{"parallel_block": false, "warmup_steps": 200, "batch_tokens": 131072}
Each number is 500 + 40 x the weight over its row's rms, rounded and kept within 0 to 999. Layers, rows and columns count from 0. Numbers have three digits each. The size before them is the row's rms in percent of the matrix's.

# layer 5 MLP gate, 832x320, rms 0.133, rows 0-40, columns 160-319
100:490464465483476500467517495486454523536411530546460474546522458522521506483481511529539454554450531423521501501531482532491552444536518494475552468476540529433455504441561541414524510482485493449527529490536480530530506491518466552435507571534502473466509469544556528523407445438464510574530485512497501490485603482454575484507594528413492542494485488505530510385497504455528533421467536503505513534509427462498485463508527499554473545470388490548532488526569516498527538494525471
104:515467496619478464506450542479520509489491453477477491530519590507469548461505491452520461434472502459548493480500503587429462569468488593542525503466492456486459446440536531522444610467449495571418496503484508473504556475490564537514516491521518442565547493451514504496507504520508502467551509437520421460534473426472522530482479437462533466439484493522511460464495455545521460529512538459550497461470486492464486457470491528543481515441490493590468488526548521463508543489463522
103:535525477581468498509422583464537502471482476491435456419525493518482530465502504448484434478551512535489564543541461478472472569466489488577542461463468491473460543503487524491481448482525456509444503422547485464509539476505503473513481505477474509422492462469495530488469497551442484435399553543426509553462517565483493516484528495439514507479462563501535515554422514487515467534584474521483519557500590547531487543541497480514574471519495517499528461496513533480574567576483506
105:496574428488596551452509496543479514538525414520592470356549509523442447518490624537507510503545458494503480445483478476466476534489469502465457476500527560528627414520498513530451452492470486391491507495534496508420509480491529563481440462535495529486503500537498487567498492444491549499521538517571447472492568561443490470515564455554521528435460473453555528522439490499504508504500487480467452553533502437454529522465522509545466516543481516502466467471543530458554446477444423
149:538528403535468417475463493464520493595502508476484539560527483582486522467515532529406480494516558545499497510499430502444507517538444558529523507455505509447495500453510462526521531470542469436573570557468446485516486514430495453491428465535445510453520513511518451505515513463553475441497452561481542490501461529479524486509510540436455534563461402474510517508465472526567456469451520519496483510500511510478508517397440547534476572547553398508463507509515462462441520507483471
100:507459580456442507467469445505514515434489480484457556510484519540487527463527528480560491460485545492580533532459513487499483440465490467519562497477467516485479479477615496513530500499471443485541529465486469465501500436534508562433540468481493477496503431520523534540488442508514499511527505489436554485504585498446465503487448461520489445538502486532550511511531487551520436516554432516503496476486492547533544505538471437560442463535507595594556502494454557482510529517521392
081:572487502502531497510444506476461455529506511427502495403483436490459581497492442477541504539491472492476545503529509523471482486424531483443493505513524541489487549475520476408541517558533554514492490468485450475519521503550526510521503489487476478440564501463537489470517545486489435512455578531461468418500555613518449544473481437517512430607531446437441535523520491556540468476496512449453483514473495435491517521495503476499400478494429458550446413440445414565481379495466557
109:517510495541563536537434491499497453530538543501424437521526566501543464559486498472539515533554543497495502467520443491452436462535510440525532458460533509495459447438560410564525436481527446522498557507502525441510472510552491471542536430477482525450514530506530559491569496520523492411475477529466552474426502559520510499520448438535528477528560521534465417532525515517521491506526540484531488541517559449497542433449535484503563483495411548546516524480470580431452450452509419
100:498480564493483504520526553509518414513530514468567560552487469610445422561492518537601584530459496446430543460436428504489520502541500509441486508541483539499489520507492541448510422416585460486521477504502486469535488520504494444541474521467438528458530505490520464565504544512468415492494412494445421528508506500580483498501481513536511498436525544488532476494496527573435476386494534426510502522501470449505471529488440481488476504509595517487491535482464481467426473482439561
109:458505539488521510503473488517500490457477475508509442537458496477495473527506526473560485489468590505495499510505589464457469512559496494474495502529557453547466478400502534458511488533451547507535490436506503565561448428496516425553499464486543543474492570469511530513512565465508414503488490599485500514475480491506481503506524453534466483475527502545581534477547559493525485466562493575520483507496529511433488453561480493468426482459489482440510508532520499528425553483446432
109:452553595465551508499511470508546430464438501469563522483468507492517493513477499552481530487504522480514543515473519508553510449477504470381468502473521511517463515475517422492491490491447486519571547510496384498479524424403447454484511592430512490549496450526553489545526440510475577475515496490504438504492491474459475531477484450488485526508450425565485513488577521551499498502463569529443424468459477562522492476480541519462524476494530498537495538536495519572499515486531500
102:467503503475508524532389529501466552501493466532469504560474484484469515554542520549472533533480499532516477495440470440540465498502508469464522414455476570463465503571513492518429487452524465483523542508530469578432449536513518467547490575522525574482549519530493568523519565489508502542467526452447487506540512507590566517478582502573468537498555543468465541523428472505533449487456511507529525442528475487531493545488424524538532458527455497530407509522484521416451484475466436
093:421475455473530482487440526522480526505532453505491536551497511508409522501525527502500543575450459512557551520571504490490490496515537517579559500452577420525553468484463420445466469529518471486468470536518475509526594537455534496493583481403481507506454521467543584540520528505502405476551451518526451491526494489448459535562450440447540474436511499516486475567515469556510517479496534451509449447532454460512519493440561494534517476494469461433528517497480519442536469492492547
102:512427471499516522492539359492536517550524524447499456444483506444486507480542554507569524429547553494516535527587523530529469456473525488457522495496493447520421502453534440464525493508516478434564543529506614432580495531572538531558514498509514462469626504567514524440516524533477443553476497511523532532479523434485477559462475480531592470491521496511417535506466466466514511470458530496478442459513486497495485457395467562558506538490506491478542500503479395470491439584540547
102:562535483478441493448521534493475468465535522539404518526512501469586475455504464511467558531496439528559523503498443563524454536492493533462469400474510493433512523503490519442482420515471507460512412466510581511516494534478529489510470542474561502424558484519454452487556464481534532484560473608515459442409544448439454538507520465568555544507468478495472491524502509492503477541428568475479480576523507500515558455557493517440581554473485539525563491533460486519452497517524498
097:512487463487492548541494565525443537529467505489488484484572536478536437517503508540514447426564465454532493512469605507495526561515444415436514514438550535503539526537547467496544514536373555542490424532496497529488485479576499504543516477470522446492544496528465482475524486497504488482495508562564472491473529473586494590434534425469492512478497462491459548487472479416490518497542521516477468430495448522472527509476462472495472524521555482522480504503453464506479470478506647
134:458518526453502450493485397578473473546509546499497412507419525466527496530489560499536511461535448451503518465565467520512480563512545447526481473449554497443560468489540485503529470534521573518536503514533487558499473503474478494450544515493510516473438492504491493499549514478550535511528502569547522422470520505482541516528440493492491456502431517479493470523507522494532432509462477508546445510538516580529524428484502478477523523566480476485414532489538472481456435584495540
098:501532531516539441443478475487476492512461551516429475585479546438466460487477533545549462531499511506359545512478526489576508478479539590525523445523439489487542457585456524499446464441526462489540429554455524483466498490567539459398453526588540511536517493524483548470496503457520533467484461470527488467519473545555487509553439488510524508466522579485483540548512562513478460534462487532558518474497557485560505477475537586502508466502560519499495529479515488519539454627498483
080:512468538440537543469469450487475434496537527478519539434508494470546484466423528512500515505533515527449504537448486489515432528489547474472490409468486509559528463423500431508496455516482523454492500410444510448471531494517433607437526523565447498525519484471538494464523543461478497539506521456575495373509432556537458505524504430524527509493456477497523525514473526519502469479486517452498519464476574518502588508565502497468487462551506459536464551516454432530536512507455534
107:504557535447521495499509512413552451549513452536444517469433478556522490488507552510488494486574461564494452513515520439460442497519511580431497438494484529467515507544528464494462530497502517505478519527501474465508472498465556506529526580523431488462486480528512521425525621477563446513490503550493503492579495456436533423476477525525469516517520470458414473514570482482537521487512521530375507420510527487517496547469565513504516458501578543533521594460557448550537474495467445
099:557484554516498486461499507476517487487496492516565540432540505529471528514422458485553505469550534505465534492508515540538518555564506518420522487480524505469462515500570459487502529484535480460499545543550540513510504486437527548425482557455515582538468583493498454491486511466426443437545573462488460500492479497515479528497467460594516499455518524448492532484541527487510451471554518416492496503451557547498564442549493472485462504545492488468469480487448532517524436472472471
079:539502518487515614440490539511453545512390464407534485520528495496569475558464574540464464556503497528517496507468537542450452507559553471526569506439422521453466529511531499467577457521441547495500478550454518494468440477521499433404507468493512455556550505496491485473518539543467509482493466522505505513503480522504542550543521496525487530532550503487466532469521518525450465525491437469499532492446480517455475471560518527444571462536527568526562536486390447519494532456425530
097:518505569493467525534489440467561502455520543429549512438480507532489470513539503504537470514472562534500495499405596494460551543507471489510533455503485521498503481482517504465512526529610540547427467483453586501524487547539492467585453543484515541560511477503528508540490566520526469499506513543514470548533484473512528475491453482446518484436457532568524538536439501535488459498557517532554544454478495489520545456504577444504482448469581519503538420520498457425437581519552515
112:565540515479524506493538546563486472518577600400562482535547489478537559512480507491531534553444552535538507565593524495534570520549507451518504504481559579451548553503522487486564498448446478550486434494469529484487505505445459513445529498487493573482483510511512511486462443552493449533433461521468457489511509442537495493468456472624511483477510514529514556548491503441491500476397556579541532498482429517552494567452488487553490514526521523626535438472525487562539480483475450
110:465542499485456523457478503480581544509515543517471451515469483447458431530464483461463508517447449497552517481499418517504523535511560410481526458471504507430530515450519558539511466430529476456554447562447442421544520528409544479475555435491508448517494468494416533503523515521483471504468569549535538497537464497467447521485545485496527492548499469475521523454498423531549427525437536525535447541427531481485469506585519539487482487485479479477442479454475474588491478539505567
104:481470502522510532461507550551554541443504434415425559531428515477489528465478547484432528509520489502458420580490459484493465473505593536470468600529522468555514460567465501533531518509409469429479546395454489534533532447526477499493525426475570520509509477547521569553456470479491478515504535436491499521479515553485457460519610517535461468465502479539524482475439563470509492505488584502503467461491513566461566505447512520481521415471471504435561457536415542526476522496475495
106:522532444504515511514541508597507520548596520537479449421423488504580425499458525515513461467428536448487562528473516517479473444516489525504472547520463569504547498432448500476513517461458503528495532536512488415533496476526500508509509560527527506517555464487446463537535534458486478481528543556466495570561482499488466533463596456526556459470453593477483520553509487488526498451505518512501415440563559515422525433466534520528455500406532459448475487469523538483519497505503516
107:500492502536529539490508471539528534527406489497517506476561419429481516495505486435506521521528500483550525542536576455481475467478492444485471512478491451513493478552506494497487493451433529469483511426484470539584546605509498501487469507510525444477534537510465453512457468529506488541467499544542527526495488454516461550553468456423475473459550585556526498476472438471491451466537449563562441473487458397513432563574505510478527378542506480545505404495603539527507509499523413
109:570539423425489481506534536482502472510554469550473538532464534525560507528459572460512520495586505571471439512535399506471471530471468545462473563476507529558491473553545509526533536498520479463576523541501485516464484537549492602448546605519484505537508511479505549388544501524534447527458477518476533444526544435497512516458473525543479541457429551529544523514489437499463520527464541507415429486506514509469521565518488421499554493457551468495514539547554516552509534518473577
082:486526535488491500526412466543443513471472401537487446488547509498494550464452532508458539413514531514551499513425470452533490469520575487478513540481465481583508457582468473479483536463472451487531433492498512516479571471499484505510544577517487459517566460466498504562587508431510486542451548528575520461583470425539525389536553549549489452515452473518546450447510459520417513489527531479517521535454527568472490495537475455556518510585450479484506518491613485570514487544587483
087:535611493487483507478502483496434496559427532523487500490508478511537499507396523547521491514545549479567489540462461505502423517542518482504516496505545523498411479466477490482584530506517468473515534482528475388468539495468516561446563462507455426481421525488498532478478498503481522464461487586555514469492431554518501485549519484503437471449465494541529490510486567469524558563531520556473524543541494493525556424389549492501500433504586480489515482479457504469454519537527575
094:430447493496567582453495498503503463527446487386522530442505568460472491516481493514503481522535475543528571608478495517497547521481460556467544516563503502501487527478569532513501450523482520474496510536490505475453497522486407485494547509496500487530498497508509529508516452536448517465552533578486565568518538460539496489488518526510433514450558538457486444557435488452519498460550521473454551480473488455457453495483471526557476543424508510536467490503576571530431447408541511
110:540513506391556425489523506457473525574525471487511482570513508519429516483509422482479495541512510436490492457485520457456488485536479477529495534456459547494492509538469608488560534534568466521460530560552488633544424464438491526477511520545499504544482440472495544481477506538601512459489549483531490530561503499480478511500487410484470426468497459514531486511520470529584445533532490519539542511516535421525486522511484426549553442484511421474547441487463456501429465506554498
109:498551437508460442459510525466435447448513475451498467472527512536482513544477486434505438521488471533524471533433494552560516554468472539518524486406545511472549460451515504528459503564553526474549642520513522497507489507497522558511494545583624515497458463511432522483494434533511488466521559479417552469427474470615473558436474472500536557504454504472460515539482384492482523521533501541512539586457548489472558466462516476552452555447442545498476495483506417514543500477487511
112:534464458469534497494500482471517547503495571440502514485452519509409536510584439511498557504452422443577526477501519500458477508582440472514510506480484447487442496556496469549504482551540488489407531441471457564528496499520484448504500520473504485580544521555578431565482533577464516544472470475496533525504552421505464495477504526494533468493486521532471425507500545522442544430458509465462463506520483533521556455610447498457467462512573524549508492463478567493356508512469487
093:511574474458534520588543415500552482569494445519453504511478507464526431512561496467494481518518485574576441429504514516553513526514473506521565499457504502475543449514485500534454431488487548451504492542565463537547503474510518522523508542568501553565491520434452500556456486594509449455483548455471511466504467536464513547474480464501496517504472491519487505477514498508569537574504436528488520465493506486464448460475471503523508486398465527493516566529509536475493459501461510
092:540471541485503529535558446486530471484533508444473557515470451465520544564450493461483508483475502473477434496477546531509613525533521490475520513477497524454451535475392485516546523454539517426543535528474527542517507516466546468539550473516447543396479510529503510512473473511439520551491470475510475506502500567442444525513509478512481484516583589431488480518474516449513466505526506570512434422513408519463530416481509524532509464480559514532490483515515531487475470517509481
106:544506503473489476494537546443471522492503550527454545475533519536550623552511504508515532515524466411535463454496504539411497528460486476447463491497511469447527478467525461528481598521480463449518554478514507475534563467472460470505507491577545531474527471533529514511520484504493510496496458490494568470542506501484514543514451464597533488537435435513506503491491600571499472513523472467515552548547505487478514493486406489493477479464530451527468509493584488456532542533462521
093:487480538488476484492480495474451509440541536494525487467458497479529528491569536539486459507484444565524499475564502509439405542467427574487482538500587493544447417568544481563439439450495378471553497524476453537460487522530450435512476489520502491507506436472519440490541567524437500531502525411435474509473530484549497500565501404516517463511498478515389538408463621483494524490528458513531567545558472513523508504475483517413524511442496498470513450473497457529511452529444499
099:524488462497481503539455566476525459561548590550560554502470526587445570519561505511444531522496559485507487553467453478485416480563478552488497419483497472439418516476532471454450475442522481452511494509587535506433505506494418475563475495528514507522497499483528505543540580505553471510485538450448524473499397455537586540458491505475510570524505426443455407482523478473514472486526483477523493493542491420462490547457483457540485487419475478486479499431615509435482510450469526
077:437499524537436483481470499434580507613519505517503485484516469558467557554449474507536501603465538439449541497476459515477460465579539525538455518541538520472552519429485506444468514527402531522487474475478505462495509491513506445482520481526503543490501496557457461440502534572540491517487446545477502503497520524511599458518498496576511590535494539471501520486487478491462458480423508461451477479444495562512455583511457466587492517503449544418514488487513498475571469486476484